config = dict(
    vocab_size=8192,
    norm_eps=1e-06,
    positions='learned',
    lr_mult_qkv=0.5,
    lr_head=0.00936,
    schedule='wsd',
    steps=3574,
)
Each number is 200 + 30 x the weight over its row's rms, rounded and kept within 0 to 999. Layers, rows and columns count from 0. The size before them is the row's rms in percent of the matrix's.

# layer 5 MLP down (transposed), 512x128, rms 0.0602, rows 205-232, columns 0-127
092,178,165,229,228,242,204,170,165,161,192,126,209,204,244,233,226,181,229,161,157,191,168,128,194,208,151,230,152,229,149,230,203,209,191,181,229,212,178,194,241,203,199,185,129,210,273,192,213,233,179,196,167,191,207,168,220,191,205,223,193,207,205,228,224,234,216,211,234,155,228,150,228,164,200,228,195,233,159,195,162,194,262,209,199,194,248,232,193,220,177,205,185,188,148,175,173,231,153,166,269,180,198,201,230,175,187,181,168,240,202,155,181,232,216,204,204,155,197,190,223,158,219,203,155,219,178,185,165
107,209,202,228,183,190,181,205,177,208,203,227,197,213,175,210,221,183,164,197,152,210,203,120,155,215,226,211,158,245,237,176,217,229,229,246,188,234,206,175,186,133,203,158,207,194,190,255,148,213,166,243,205,189,170,176,214,263,186,222,185,174,246,225,185,185,184,233,170,217,223,177,162,211,165,186,202,226,98,219,221,199,109,226,238,233,193,220,246,215,216,198,254,238,204,188,227,172,172,243,217,230,158,233,218,181,207,209,230,220,147,206,190,225,223,208,198,226,156,170,210,183,183,252,212,196,171,198,199
074,222,161,175,178,158,161,173,146,252,212,271,221,183,229,245,237,208,195,203,185,261,221,226,215,166,226,193,280,189,186,185,202,171,182,236,225,229,198,248,185,248,229,172,183,245,190,153,172,239,150,207,254,210,217,204,178,196,199,222,224,182,199,214,174,222,181,167,186,231,232,238,238,174,171,149,199,190,202,206,204,176,149,212,234,234,240,179,176,220,172,219,169,257,210,258,228,176,182,225,171,205,193,191,204,211,184,177,196,198,220,231,181,155,244,223,217,163,192,187,173,192,180,167,177,201,214,188,111
095,204,235,226,178,235,227,214,132,181,227,224,180,179,124,193,217,249,189,180,217,229,234,219,251,172,219,195,202,152,158,104,168,172,203,167,215,174,252,154,177,174,151,164,209,205,217,214,184,198,151,198,201,241,187,167,222,174,161,175,186,163,199,242,233,213,226,187,184,196,208,177,206,201,175,208,175,156,169,193,255,250,192,150,153,168,223,160,205,214,214,164,177,189,173,223,180,199,218,188,214,195,243,211,214,211,187,163,208,218,203,209,214,254,217,258,162,156,199,167,221,190,202,156,195,198,242,167,154
105,249,207,172,162,204,176,224,149,228,204,201,211,202,158,206,223,185,174,199,218,225,182,174,171,144,176,154,195,141,183,193,160,178,221,156,200,127,239,120,185,199,225,210,186,209,158,256,232,199,193,194,234,199,194,228,213,224,210,203,177,179,222,167,202,175,217,260,234,178,199,185,190,248,187,138,222,120,249,215,218,229,141,181,133,197,206,210,167,224,245,151,167,168,246,200,166,208,207,232,153,170,204,207,197,200,221,192,206,232,144,172,227,205,174,219,174,199,201,203,199,186,214,157,192,175,210,169,182
099,182,229,174,235,245,257,221,181,225,238,154,198,197,227,209,211,162,155,168,205,218,154,190,166,274,216,193,259,222,227,188,186,192,215,188,232,146,240,167,188,222,209,191,175,226,250,238,188,223,213,199,212,238,197,226,193,168,223,211,191,197,205,178,185,164,184,167,147,211,174,194,190,190,231,216,262,223,206,198,212,207,201,228,245,171,190,179,179,225,225,261,222,164,218,246,208,169,181,188,226,221,182,162,193,152,120,249,221,179,153,214,248,183,212,213,185,199,179,137,204,214,238,179,208,226,203,219,115
088,227,183,155,165,115,221,208,164,192,223,238,230,161,211,179,233,220,255,171,191,248,163,159,186,210,143,258,215,189,223,213,213,224,174,210,237,194,162,128,196,223,223,247,240,121,239,161,213,202,213,188,156,197,144,181,166,179,205,215,207,191,180,187,163,226,188,166,160,178,216,189,185,196,255,168,177,203,222,207,142,208,224,208,225,186,197,211,240,169,159,248,210,168,250,211,209,244,221,213,181,200,165,203,230,194,174,182,190,219,218,179,169,178,198,220,158,147,151,182,181,158,187,196,180,201,182,199,193
110,200,217,260,141,265,194,251,197,144,175,201,199,192,210,188,244,188,176,185,197,261,230,203,189,250,205,146,221,216,206,196,157,182,223,218,221,272,227,246,226,225,237,180,225,198,194,192,213,152,194,245,217,218,217,255,179,196,198,166,184,224,205,241,217,251,191,229,182,245,194,211,217,206,162,196,200,237,160,208,224,191,218,174,194,221,207,146,193,239,210,191,174,176,229,170,150,244,164,187,221,185,234,190,143,215,182,243,194,249,185,212,178,198,167,184,234,178,234,235,160,207,183,164,136,247,188,241,226
115,208,252,144,162,208,227,194,220,222,228,177,187,223,154,207,225,164,202,164,245,251,170,217,181,193,193,185,251,171,203,210,203,191,207,181,182,184,183,199,230,181,201,167,232,197,207,206,132,204,189,178,140,240,228,243,249,182,259,175,209,146,177,229,171,229,186,219,182,219,225,257,215,166,166,119,180,163,252,244,224,213,217,187,195,198,220,206,136,218,175,185,207,224,231,195,198,148,170,205,190,189,183,176,183,208,229,185,159,226,191,172,254,143,134,187,201,180,183,213,155,168,217,190,176,251,194,165,202
100,229,197,195,158,190,220,146,230,217,189,203,238,196,252,160,155,239,192,202,215,191,242,249,182,201,149,304,247,185,213,211,187,206,201,172,243,228,201,227,188,277,206,274,194,161,204,209,239,249,246,227,151,197,204,183,230,205,208,182,178,206,186,188,221,189,228,178,205,230,200,158,217,203,189,227,218,198,235,201,170,164,270,198,218,224,184,154,222,220,129,213,186,174,210,213,182,128,193,122,195,232,204,210,177,195,167,170,215,176,205,163,195,174,173,189,155,185,195,202,217,214,184,207,203,192,189,218,225
091,245,219,255,172,184,198,166,215,211,198,210,224,209,219,191,232,206,162,203,212,205,216,202,222,191,203,206,144,203,218,220,223,202,234,191,172,169,127,209,174,207,228,240,188,249,240,209,223,199,196,178,173,177,226,271,218,217,207,184,204,199,219,147,225,159,182,190,224,191,188,218,245,264,200,213,171,270,172,205,166,204,228,179,223,176,217,226,259,188,234,253,198,245,138,231,185,201,213,176,164,205,154,155,206,198,163,219,244,204,230,227,142,215,201,225,175,223,199,231,192,146,135,277,173,155,179,199,184
094,210,176,194,167,178,238,167,194,171,224,192,218,209,179,182,176,207,223,176,175,135,213,182,197,227,210,245,179,204,197,209,168,196,212,182,232,231,231,210,169,161,143,267,195,206,182,163,172,186,157,224,219,190,203,183,177,183,164,217,155,217,164,218,173,201,203,267,171,210,192,238,185,168,216,187,196,174,189,266,174,230,211,203,232,206,193,233,194,191,163,251,242,208,191,132,216,235,205,228,249,180,217,217,160,129,156,181,142,161,192,214,113,209,218,233,225,220,167,186,227,217,212,221,219,267,161,152,188
080,193,225,205,206,276,173,183,158,188,210,254,141,176,212,228,210,238,192,225,156,188,197,216,183,194,161,175,243,194,218,197,176,195,189,182,224,196,182,190,176,194,197,154,181,246,227,256,181,196,202,141,217,167,201,189,190,187,197,215,153,208,165,201,195,240,210,198,185,158,192,145,183,211,216,231,181,234,175,194,206,188,153,111,241,183,207,125,150,209,172,273,187,118,250,167,232,170,160,206,187,194,177,211,167,215,262,198,198,215,222,202,254,260,195,197,211,203,190,227,183,215,215,191,219,211,219,209,178
098,176,172,196,176,233,239,175,252,240,169,277,196,216,226,229,185,203,151,168,173,158,190,218,203,156,198,218,214,226,214,183,196,250,155,196,205,261,176,201,207,205,202,246,165,208,187,213,133,199,192,195,184,214,215,219,184,187,218,203,232,194,220,163,204,202,210,166,233,235,187,231,189,217,130,225,214,217,185,178,174,197,214,162,121,118,177,202,213,205,227,184,224,235,198,193,223,189,140,192,207,211,199,218,199,185,231,223,199,240,136,236,240,201,179,217,181,182,200,149,229,206,177,136,221,194,179,278,251
095,226,183,144,171,221,167,237,248,159,195,164,204,181,187,229,242,204,197,147,167,201,244,158,202,197,214,226,202,229,202,229,239,190,175,232,202,188,192,200,183,178,194,191,267,206,252,220,232,240,162,196,197,162,201,145,110,235,218,235,199,225,165,192,224,233,207,180,171,175,227,201,196,205,247,227,239,145,209,227,166,181,225,247,168,200,214,225,249,240,244,215,136,168,163,194,249,171,159,189,194,233,217,245,204,202,211,202,259,201,201,177,194,222,176,182,232,236,196,204,168,242,204,168,229,210,245,185,223
103,209,204,208,196,231,195,199,248,194,198,216,164,164,184,211,141,206,192,199,292,203,252,194,187,209,204,192,154,185,184,206,176,214,214,170,267,197,194,155,169,247,183,221,223,224,241,158,174,200,202,190,179,227,234,150,232,165,204,247,209,171,197,180,227,261,201,172,188,208,226,203,195,236,210,192,196,245,209,221,161,174,245,209,201,238,202,182,219,216,234,179,143,145,190,122,205,214,195,226,211,170,226,231,205,257,230,209,209,157,235,234,135,211,223,216,174,214,226,219,177,258,169,180,171,207,138,168,236
130,179,195,184,159,241,208,156,180,197,200,198,205,239,224,211,225,208,140,179,227,214,196,162,221,220,215,207,236,184,182,183,223,175,223,193,228,129,231,128,185,207,197,227,171,209,211,228,218,228,178,176,201,190,132,200,227,186,266,176,217,195,253,211,234,248,238,210,241,172,180,177,226,209,215,155,206,183,230,192,141,239,191,229,176,191,221,238,199,163,210,289,168,176,256,210,204,214,210,209,245,236,187,205,164,198,226,147,178,236,205,172,207,246,200,223,187,186,203,232,223,169,219,199,197,133,220,205,123
120,142,216,184,232,165,227,225,166,193,193,168,165,240,245,235,194,178,218,220,260,220,192,208,241,182,203,247,124,192,188,270,187,219,190,192,188,175,234,190,224,165,201,198,178,253,246,200,168,208,182,181,212,235,201,125,180,167,207,198,207,242,207,205,188,200,235,250,234,226,225,238,191,219,184,193,196,236,176,272,231,165,163,175,166,232,213,189,239,222,208,209,164,219,190,213,212,205,175,225,165,212,180,150,212,223,245,147,176,186,194,234,208,186,229,219,188,185,207,235,233,158,212,223,256,182,122,221,170
084,190,150,229,196,132,211,204,171,289,232,204,221,183,233,207,222,230,191,235,248,216,196,246,197,232,176,200,247,205,181,181,226,188,188,186,149,190,182,207,223,252,142,196,158,192,200,141,216,212,197,231,203,233,173,234,219,191,142,155,244,212,212,220,223,210,263,255,182,158,150,192,152,168,201,183,221,198,188,245,200,198,173,210,176,183,154,210,259,136,238,207,192,216,209,233,206,204,181,182,211,169,155,224,224,179,227,185,196,210,179,184,173,213,222,140,177,227,234,199,209,186,212,183,212,196,137,194,241
133,192,217,167,240,241,213,262,181,138,177,219,188,185,204,173,222,212,178,214,259,225,176,186,143,197,162,202,205,257,173,148,226,195,169,183,242,184,253,241,252,246,164,120,201,165,210,206,230,253,212,201,216,152,221,189,198,227,222,197,161,189,170,217,175,153,235,174,235,248,150,205,208,204,198,177,159,216,239,224,196,176,238,182,187,205,220,214,181,213,184,219,184,191,213,194,172,171,217,220,218,261,184,186,225,181,194,220,212,225,171,145,182,160,178,142,190,217,205,217,180,191,204,165,167,236,147,240,235
101,191,167,155,241,192,200,226,207,208,189,180,182,194,124,217,173,207,212,190,161,204,163,180,196,188,142,164,176,194,249,189,241,214,197,223,216,223,200,191,210,234,171,169,163,230,192,205,205,228,184,210,185,172,172,223,209,219,205,175,213,151,220,197,189,172,192,202,172,203,231,210,204,202,162,216,266,192,185,170,182,176,163,211,238,227,181,227,241,201,243,199,173,167,200,207,246,212,194,254,185,296,184,210,204,259,113,200,257,198,218,225,171,252,164,263,275,203,230,194,152,241,184,197,159,217,228,210,191
116,191,242,191,160,151,166,197,240,235,226,232,201,209,201,187,219,186,221,207,184,212,188,219,160,261,189,196,192,190,136,204,241,183,170,275,197,241,179,174,240,232,247,228,185,163,203,130,185,181,175,216,199,227,200,202,209,233,166,172,281,193,241,210,186,213,242,206,172,197,204,201,170,208,170,207,222,244,205,238,216,168,182,232,156,172,185,220,211,210,224,121,210,178,246,184,199,195,221,186,206,222,230,164,153,231,224,212,223,179,245,210,220,209,235,233,252,151,220,179,165,217,170,225,213,210,240,211,274
090,213,195,216,225,208,165,166,259,180,210,211,248,209,215,222,198,232,179,215,236,181,224,168,161,212,187,190,199,240,230,201,167,238,154,182,197,210,201,212,189,217,225,247,158,184,186,202,223,202,146,183,212,262,155,232,221,183,170,219,171,249,208,157,207,182,183,231,248,177,202,199,232,233,251,245,220,278,230,191,182,202,177,147,214,175,183,173,192,237,195,175,199,181,210,205,282,238,205,115,211,181,192,237,156,221,266,197,171,223,179,216,175,229,204,144,187,262,169,229,235,175,182,197,211,194,180,181,207
097,159,209,207,189,199,195,197,172,169,198,231,161,149,165,167,221,249,188,202,166,179,222,168,209,201,204,180,220,196,157,179,231,184,228,211,218,208,269,159,173,198,196,222,154,259,170,249,176,230,221,154,238,233,184,221,211,173,208,190,194,173,174,167,199,150,225,191,226,133,191,209,232,195,179,232,252,247,205,186,226,197,224,184,187,167,228,192,197,241,222,136,195,181,168,207,174,224,221,165,185,239,188,189,208,209,196,208,219,207,294,197,165,204,151,151,247,136,138,207,210,193,200,260,181,190,159,195,228
079,186,200,217,233,217,170,210,224,214,153,250,236,219,213,217,230,198,204,219,243,179,254,262,188,250,225,227,198,142,191,222,179,179,183,183,206,168,160,212,247,167,180,287,164,246,191,233,187,260,228,219,208,218,185,231,199,172,217,202,237,166,236,208,211,203,183,204,219,208,148,245,214,196,157,250,216,222,228,155,204,223,194,176,205,207,193,168,224,218,147,214,274,149,151,205,189,181,237,240,192,178,179,167,215,173,254,269,191,182,175,209,188,191,199,152,213,215,227,232,171,201,216,192,179,167,190,229,166
106,178,221,173,219,224,199,242,231,204,204,162,223,170,268,197,152,190,211,200,167,171,203,190,172,217,186,241,205,221,201,211,177,156,226,203,168,263,154,213,200,219,158,160,191,148,164,154,140,166,162,180,191,247,189,172,211,169,169,178,181,179,230,201,196,182,168,203,202,270,236,183,134,173,230,231,207,173,243,212,248,250,226,186,216,166,202,216,168,219,160,215,212,177,218,218,223,193,205,135,270,201,175,207,205,224,147,201,215,188,180,244,212,198,227,193,170,162,252,176,229,190,165,223,234,223,201,160,166
096,206,201,190,232,235,307,152,170,219,172,193,232,145,173,251,165,173,266,200,251,218,188,165,228,189,179,219,222,223,177,168,184,199,183,183,180,211,205,227,231,230,196,248,180,169,160,161,205,215,164,162,179,207,226,160,212,239,210,192,181,170,262,178,191,201,203,179,206,197,204,182,224,168,255,154,146,211,237,191,172,236,185,189,239,200,228,178,218,199,173,242,198,216,206,186,225,203,187,197,237,221,193,170,203,269,213,255,202,191,236,218,203,166,146,213,167,218,266,190,169,197,189,174,182,230,252,170,188
108,208,222,229,176,246,250,173,243,163,150,218,189,235,219,221,199,237,243,259,222,204,148,175,260,192,204,257,211,232,251,169,217,187,219,208,191,227,196,188,215,153,200,186,194,182,217,213,174,200,249,209,168,210,188,234,218,158,201,231,217,193,231,133,167,197,184,235,158,237,172,178,186,210,176,199,188,232,215,250,238,233,176,163,175,212,133,203,200,169,186,121,222,193,259,219,178,227,196,125,165,199,205,244,219,187,204,199,176,198,193,193,211,168,192,221,188,225,225,178,212,221,210,193,148,219,199,239,134
# layer 5 MLP up, 512x128, rms 0.0599, rows 206-232, columns 0-127
108,245,210,197,241,230,171,160,268,222,222,181,236,231,171,168,187,174,192,266,195,168,187,164,233,260,203,219,221,225,134,182,225,185,199,195,199,161,203,216,177,227,186,244,157,187,215,160,189,190,221,146,233,188,195,205,213,186,200,185,179,231,191,201,132,222,259,155,169,167,204,204,230,250,260,185,238,199,233,208,205,166,183,174,217,153,207,235,215,225,239,175,185,171,195,224,181,242,251,187,160,146,250,167,182,185,195,185,223,181,200,229,160,191,182,228,180,181,162,217,259,240,222,181,214,198,230,223,229
079,166,199,245,214,190,259,265,231,197,211,185,163,210,210,140,177,209,147,245,221,165,178,178,209,209,240,202,175,240,209,145,170,186,242,174,154,162,194,162,197,160,202,178,184,200,214,240,208,200,185,196,183,216,176,180,217,200,165,204,150,223,220,180,171,223,172,239,213,202,197,196,177,215,198,229,192,227,274,165,197,233,243,167,241,183,165,176,214,186,279,160,248,172,209,177,181,162,196,120,226,183,196,203,180,209,175,236,167,191,170,210,241,224,164,200,144,256,209,170,167,210,180,186,205,186,184,204,253
090,181,147,223,249,195,154,194,248,232,184,234,170,195,230,207,186,208,215,272,198,209,190,160,174,191,209,221,185,236,273,268,178,223,161,265,207,243,171,215,219,219,240,171,225,196,127,213,229,176,206,209,229,175,222,212,195,219,183,210,189,218,242,181,160,200,163,208,200,207,198,215,211,235,275,192,200,243,184,197,193,181,134,203,206,226,161,154,220,198,228,176,272,178,150,204,222,162,219,191,190,175,157,191,163,210,180,189,223,217,213,177,238,157,171,149,190,236,250,235,177,193,185,211,200,215,185,231,199
113,196,191,224,241,205,200,167,236,184,175,206,183,184,228,197,198,183,220,218,204,221,240,169,201,230,243,210,228,191,257,190,220,163,154,247,212,253,123,239,213,222,229,139,198,214,243,166,171,191,227,161,190,224,252,173,171,165,178,164,199,217,160,206,156,177,178,140,146,170,186,235,210,149,223,230,177,279,143,194,195,173,182,220,237,212,176,170,209,154,178,200,212,196,134,234,205,196,176,147,219,230,219,151,176,211,201,216,253,202,250,186,236,229,174,195,202,225,194,221,179,207,164,206,200,214,220,200,212
105,214,203,255,175,157,192,222,203,237,198,229,166,206,194,227,180,132,219,238,208,234,232,219,182,142,149,202,176,214,139,192,240,154,169,200,171,223,178,223,218,178,186,226,213,187,149,215,263,215,227,219,205,161,249,214,215,196,189,233,200,217,208,200,225,211,209,183,215,173,276,202,223,218,152,188,171,201,147,229,226,182,248,196,161,209,162,182,177,200,186,203,192,247,191,214,183,225,159,233,199,163,208,189,206,244,240,154,145,183,253,182,168,204,172,172,218,228,187,271,195,196,228,214,200,250,233,203,268
087,137,211,191,220,263,225,186,265,213,199,211,171,213,180,214,148,216,167,218,169,126,224,283,234,199,163,158,209,256,167,177,202,162,198,172,171,186,262,193,181,171,188,142,187,196,220,183,197,204,206,203,187,242,241,188,215,213,156,221,204,189,251,217,158,212,175,227,239,224,188,197,241,194,146,223,181,181,184,181,252,172,154,208,206,210,238,170,185,210,229,194,198,269,179,221,220,180,172,163,188,175,203,167,192,208,163,234,191,163,167,221,218,191,172,163,232,250,233,183,172,237,162,202,210,199,192,210,165
106,208,207,222,216,152,164,189,215,219,173,236,146,214,195,193,196,210,226,198,214,162,162,151,175,134,159,194,159,217,143,219,224,195,240,216,222,154,191,211,194,188,155,154,208,215,167,140,148,228,190,225,186,177,181,172,233,213,187,208,211,150,193,218,225,180,202,211,273,186,236,285,226,233,248,175,189,200,230,156,191,220,229,211,181,119,221,239,203,201,191,199,227,228,201,202,243,206,231,168,164,168,169,239,222,196,201,130,204,195,232,144,226,229,227,210,190,227,206,251,213,192,187,190,204,185,197,221,235
116,181,182,230,233,252,162,278,207,224,170,197,183,233,229,169,213,221,207,217,194,198,203,200,248,230,230,244,199,272,213,174,213,237,176,194,184,177,224,230,167,233,211,202,164,215,154,210,176,206,164,216,209,174,166,196,104,210,150,221,151,230,236,187,159,215,196,216,230,180,217,204,215,213,230,230,212,261,197,170,160,157,246,197,184,258,164,180,224,163,226,123,202,193,187,198,170,255,221,205,188,205,220,173,213,222,175,214,215,164,191,215,200,209,240,181,158,189,219,188,186,234,202,236,199,141,157,231,187
093,205,188,204,137,174,177,204,252,216,186,189,215,147,175,197,170,138,201,210,205,226,162,200,206,206,216,182,187,213,169,191,202,191,206,212,180,208,163,236,219,171,180,187,217,206,221,270,200,237,236,138,260,164,187,198,169,197,168,169,251,206,208,209,162,225,163,238,171,146,233,233,158,187,135,262,201,182,192,228,231,179,174,215,240,181,157,218,202,184,234,216,205,217,179,250,185,232,233,241,169,239,190,181,183,175,176,199,250,233,171,194,197,190,160,228,179,191,259,177,228,206,205,276,261,213,241,207,195
089,167,179,181,217,225,187,216,161,157,183,199,158,175,207,256,171,198,193,176,209,193,221,212,229,173,117,244,193,203,202,192,192,227,186,264,229,229,280,170,208,203,178,187,173,188,188,165,208,194,274,192,203,163,190,175,162,199,195,224,201,238,171,192,159,216,215,220,216,236,214,208,190,139,176,181,229,186,234,235,212,216,226,205,200,175,151,176,198,214,180,163,235,193,263,192,199,138,207,189,209,187,242,220,175,180,207,155,188,203,219,196,277,239,154,175,209,208,252,184,203,263,231,162,228,228,245,245,228
087,251,213,212,208,189,186,202,234,194,210,184,177,169,183,232,202,156,186,222,185,237,159,220,219,187,301,193,196,150,249,196,223,184,182,184,240,170,162,208,214,222,181,147,205,155,187,209,266,230,220,213,223,219,258,169,182,192,180,161,215,157,219,197,239,217,217,154,152,202,240,185,199,172,223,208,205,158,220,165,188,240,194,171,208,249,213,144,239,203,215,143,203,203,203,186,173,210,188,197,192,186,164,185,203,230,220,184,266,201,199,158,285,225,255,215,206,240,180,160,203,214,238,165,185,175,234,177,230
078,260,227,216,189,163,176,217,208,164,156,155,225,198,200,241,163,198,188,264,247,185,224,203,174,190,220,250,211,234,219,239,211,220,145,234,187,176,129,268,200,209,236,182,230,168,181,164,211,204,227,190,209,204,214,192,197,203,158,210,236,218,261,245,204,199,216,207,193,164,232,230,229,189,247,195,203,236,151,179,218,199,194,274,130,201,190,206,209,182,189,180,185,206,142,236,182,232,201,204,158,236,225,207,201,225,209,239,244,230,141,162,142,179,187,217,226,199,220,220,226,185,177,238,199,237,216,233,186
108,197,230,215,183,175,145,233,186,137,185,166,151,172,224,200,205,204,244,228,211,201,213,194,187,217,189,172,172,176,189,239,258,124,225,237,214,141,202,204,194,218,220,130,194,196,177,186,261,225,227,199,187,210,204,206,190,213,200,224,223,209,187,217,259,195,224,236,179,230,253,174,180,209,217,202,194,246,240,188,191,232,184,219,209,214,228,191,179,191,152,180,179,184,175,229,193,231,256,215,183,183,197,202,207,242,160,188,169,163,211,153,125,159,169,177,238,270,256,210,175,205,199,247,230,250,208,162,166
110,176,231,197,220,160,249,205,230,205,257,178,240,241,210,204,208,246,209,197,220,208,187,227,156,185,264,201,164,196,203,188,190,219,223,214,186,153,234,204,192,181,218,177,175,219,185,164,135,203,175,187,163,223,185,235,208,152,189,209,201,212,171,213,229,213,217,250,202,219,160,230,214,180,178,178,146,168,212,157,164,181,202,189,193,218,171,243,193,192,177,184,223,151,247,226,169,208,225,175,213,202,235,181,184,182,241,182,167,186,235,164,202,129,203,249,162,228,171,197,266,216,191,279,166,115,212,216,254
110,217,163,192,212,157,180,199,184,235,214,235,207,205,204,173,233,182,239,231,216,170,201,166,151,172,161,237,155,207,214,211,242,243,214,254,144,208,130,213,228,192,203,205,205,189,173,197,179,191,200,182,180,169,192,227,144,223,212,177,160,227,180,190,142,173,225,203,250,195,199,213,212,204,210,212,228,176,184,166,223,215,183,198,197,120,241,190,214,174,166,193,219,297,192,248,142,180,208,179,173,238,179,168,178,154,198,228,168,178,230,153,234,136,157,253,209,207,211,187,189,208,184,192,192,227,237,236,239
122,161,196,193,251,195,168,210,219,237,194,195,187,199,193,251,185,214,192,186,147,151,236,175,180,172,156,184,192,209,142,174,189,205,216,218,187,176,287,167,235,216,218,194,208,177,189,191,188,188,261,212,197,184,161,205,201,221,147,268,161,208,214,190,215,225,182,251,229,274,218,196,196,215,187,178,176,153,169,192,216,227,200,193,158,155,223,158,184,242,173,221,177,167,220,271,208,178,237,161,236,168,142,232,231,168,169,191,176,193,208,131,183,192,160,189,192,245,211,206,216,241,181,251,172,193,192,214,192
120,222,176,186,167,191,188,245,233,198,114,238,244,244,186,204,169,205,216,191,209,190,203,224,193,209,202,211,175,197,179,219,241,166,195,149,247,174,213,142,253,175,197,178,252,201,209,260,186,235,283,178,203,154,207,163,192,227,230,239,146,198,242,188,190,203,173,204,187,205,239,214,195,191,250,198,172,220,236,211,197,209,189,199,141,217,212,151,197,170,170,204,178,191,213,227,245,190,199,220,148,193,221,194,197,207,181,191,193,178,129,136,166,197,264,165,202,240,179,198,251,176,208,241,171,235,192,191,176
084,219,247,219,152,245,207,199,242,163,190,184,190,208,198,201,210,151,189,141,181,167,159,171,155,170,171,203,206,205,225,250,177,171,222,255,241,195,201,202,243,173,262,198,283,234,169,190,184,214,197,178,225,213,212,180,223,208,226,261,184,224,188,175,230,225,164,197,209,208,262,176,256,248,195,207,142,188,193,138,202,214,196,204,208,177,210,171,143,251,187,168,234,216,270,151,178,198,142,200,181,247,228,188,224,151,190,200,186,165,189,202,197,210,187,236,222,202,211,234,201,204,214,191,214,244,178,190,201
129,182,229,240,201,153,165,215,241,179,129,213,185,195,218,225,173,156,220,178,161,255,178,249,263,265,191,203,212,205,200,145,198,225,257,229,229,167,271,183,222,198,207,211,230,224,237,205,202,206,209,200,221,213,215,199,160,207,191,221,194,229,220,179,163,228,207,192,166,213,214,223,220,251,149,210,140,173,156,196,176,209,173,174,202,233,194,156,208,218,193,215,198,205,252,249,202,172,158,231,197,185,168,245,214,211,177,127,201,174,156,158,171,193,206,212,163,207,183,254,191,155,213,248,190,195,215,246,182
105,227,242,257,207,184,163,214,175,206,178,228,193,205,280,197,205,213,181,257,245,187,174,182,252,263,212,207,180,174,170,258,175,196,208,218,189,191,204,252,197,197,215,225,186,202,195,211,224,189,204,193,178,222,232,207,158,179,225,196,226,149,185,259,192,218,213,214,167,195,188,190,185,188,226,149,144,203,230,207,229,246,174,216,159,166,213,180,172,234,235,215,190,241,192,223,160,144,198,216,227,82,238,215,183,163,249,214,213,249,191,218,152,179,238,183,144,218,175,193,222,192,187,201,216,211,216,190,215
112,182,205,209,180,238,230,217,179,172,190,222,258,220,231,218,194,230,205,266,235,176,242,156,247,156,230,220,194,210,294,197,166,246,203,250,180,133,146,218,189,224,164,192,192,159,193,225,169,189,178,179,213,148,200,248,229,197,173,196,157,200,229,182,179,191,157,227,241,193,198,191,214,220,228,205,200,183,190,204,181,218,233,161,236,236,251,203,235,186,203,215,183,244,191,194,217,226,189,225,156,191,164,180,167,220,232,174,199,178,138,166,157,227,195,137,195,247,221,196,163,164,227,174,188,189,222,159,222
082,234,227,253,239,182,261,268,143,210,180,250,218,202,183,245,225,188,213,213,189,214,228,207,245,179,215,232,238,175,215,194,239,155,197,207,220,161,166,137,179,188,204,205,227,216,213,225,185,231,236,229,220,192,220,147,200,192,184,200,213,180,247,186,251,175,227,225,222,202,302,178,226,201,200,168,206,176,175,222,192,143,157,190,167,189,213,149,177,203,224,170,238,188,201,229,174,173,207,247,187,225,219,154,234,180,216,244,200,127,186,122,207,199,203,234,207,191,235,199,164,207,204,195,200,221,197,210,209
097,222,199,245,226,186,214,214,196,239,207,192,197,212,243,215,201,170,218,205,231,206,245,194,161,212,247,181,165,183,222,228,202,208,161,174,139,211,141,189,222,218,252,227,242,177,211,166,199,185,183,184,206,172,228,190,167,204,144,209,189,215,293,282,237,194,184,195,205,167,242,207,207,178,231,190,146,188,174,237,235,222,183,218,214,228,191,152,233,167,233,229,237,194,177,196,237,204,157,212,204,216,138,217,194,172,177,170,191,181,159,157,186,207,187,190,171,232,211,236,172,174,167,103,218,230,206,153,195
083,188,177,205,160,227,250,200,158,149,211,168,196,206,156,195,198,215,182,160,192,219,142,172,207,147,180,193,246,237,213,169,182,215,213,234,238,225,254,183,195,243,178,184,248,183,203,162,245,182,187,170,240,204,180,140,199,253,165,204,225,207,165,201,187,184,204,183,165,193,201,167,199,213,208,218,159,200,174,227,198,190,229,264,208,205,196,214,203,164,220,194,181,249,254,226,242,217,204,156,244,242,205,249,189,249,167,167,191,208,232,200,259,218,159,226,170,228,177,189,243,148,201,173,257,228,190,179,265
105,223,166,250,163,204,182,171,201,159,227,262,155,222,178,237,187,224,168,240,224,232,219,197,233,247,227,218,228,206,189,146,211,236,198,209,180,197,184,246,189,161,232,207,163,215,211,201,231,223,217,162,236,216,245,222,140,231,227,194,172,139,236,216,156,149,220,133,201,151,197,230,237,198,202,185,204,244,210,210,184,220,224,174,196,207,174,182,194,172,180,196,177,210,180,235,251,208,158,202,186,258,231,160,170,192,193,244,175,247,244,143,188,204,159,222,192,224,166,213,195,243,237,159,210,205,214,188,255
094,216,195,235,200,160,122,250,224,175,217,211,100,237,200,196,240,220,180,226,195,198,164,214,205,190,220,152,169,194,225,225,184,225,174,220,149,178,198,200,177,155,227,175,238,210,213,263,135,179,187,238,188,213,170,188,225,150,207,182,213,203,159,198,209,236,156,179,201,226,240,193,197,207,212,197,247,169,202,158,217,189,165,235,208,197,184,172,226,212,246,130,207,156,174,171,194,180,225,156,192,185,157,186,200,177,174,177,197,200,156,188,184,256,169,186,207,217,134,250,206,158,203,222,181,230,200,240,172
101,216,177,220,221,205,159,244,203,220,170,260,201,227,167,221,204,159,209,199,138,167,189,220,185,168,169,216,235,201,122,216,185,152,186,152,183,174,174,191,170,193,229,204,259,221,216,177,170,224,239,222,260,157,203,147,243,208,201,188,177,201,223,226,243,180,227,202,208,118,173,232,194,203,241,175,146,192,219,155,171,196,200,245,164,164,168,187,221,250,181,200,188,222,200,228,224,109,226,180,198,203,221,182,219,230,180,178,227,218,179,178,191,252,203,204,222,214,154,246,219,220,194,199,208,173,173,178,176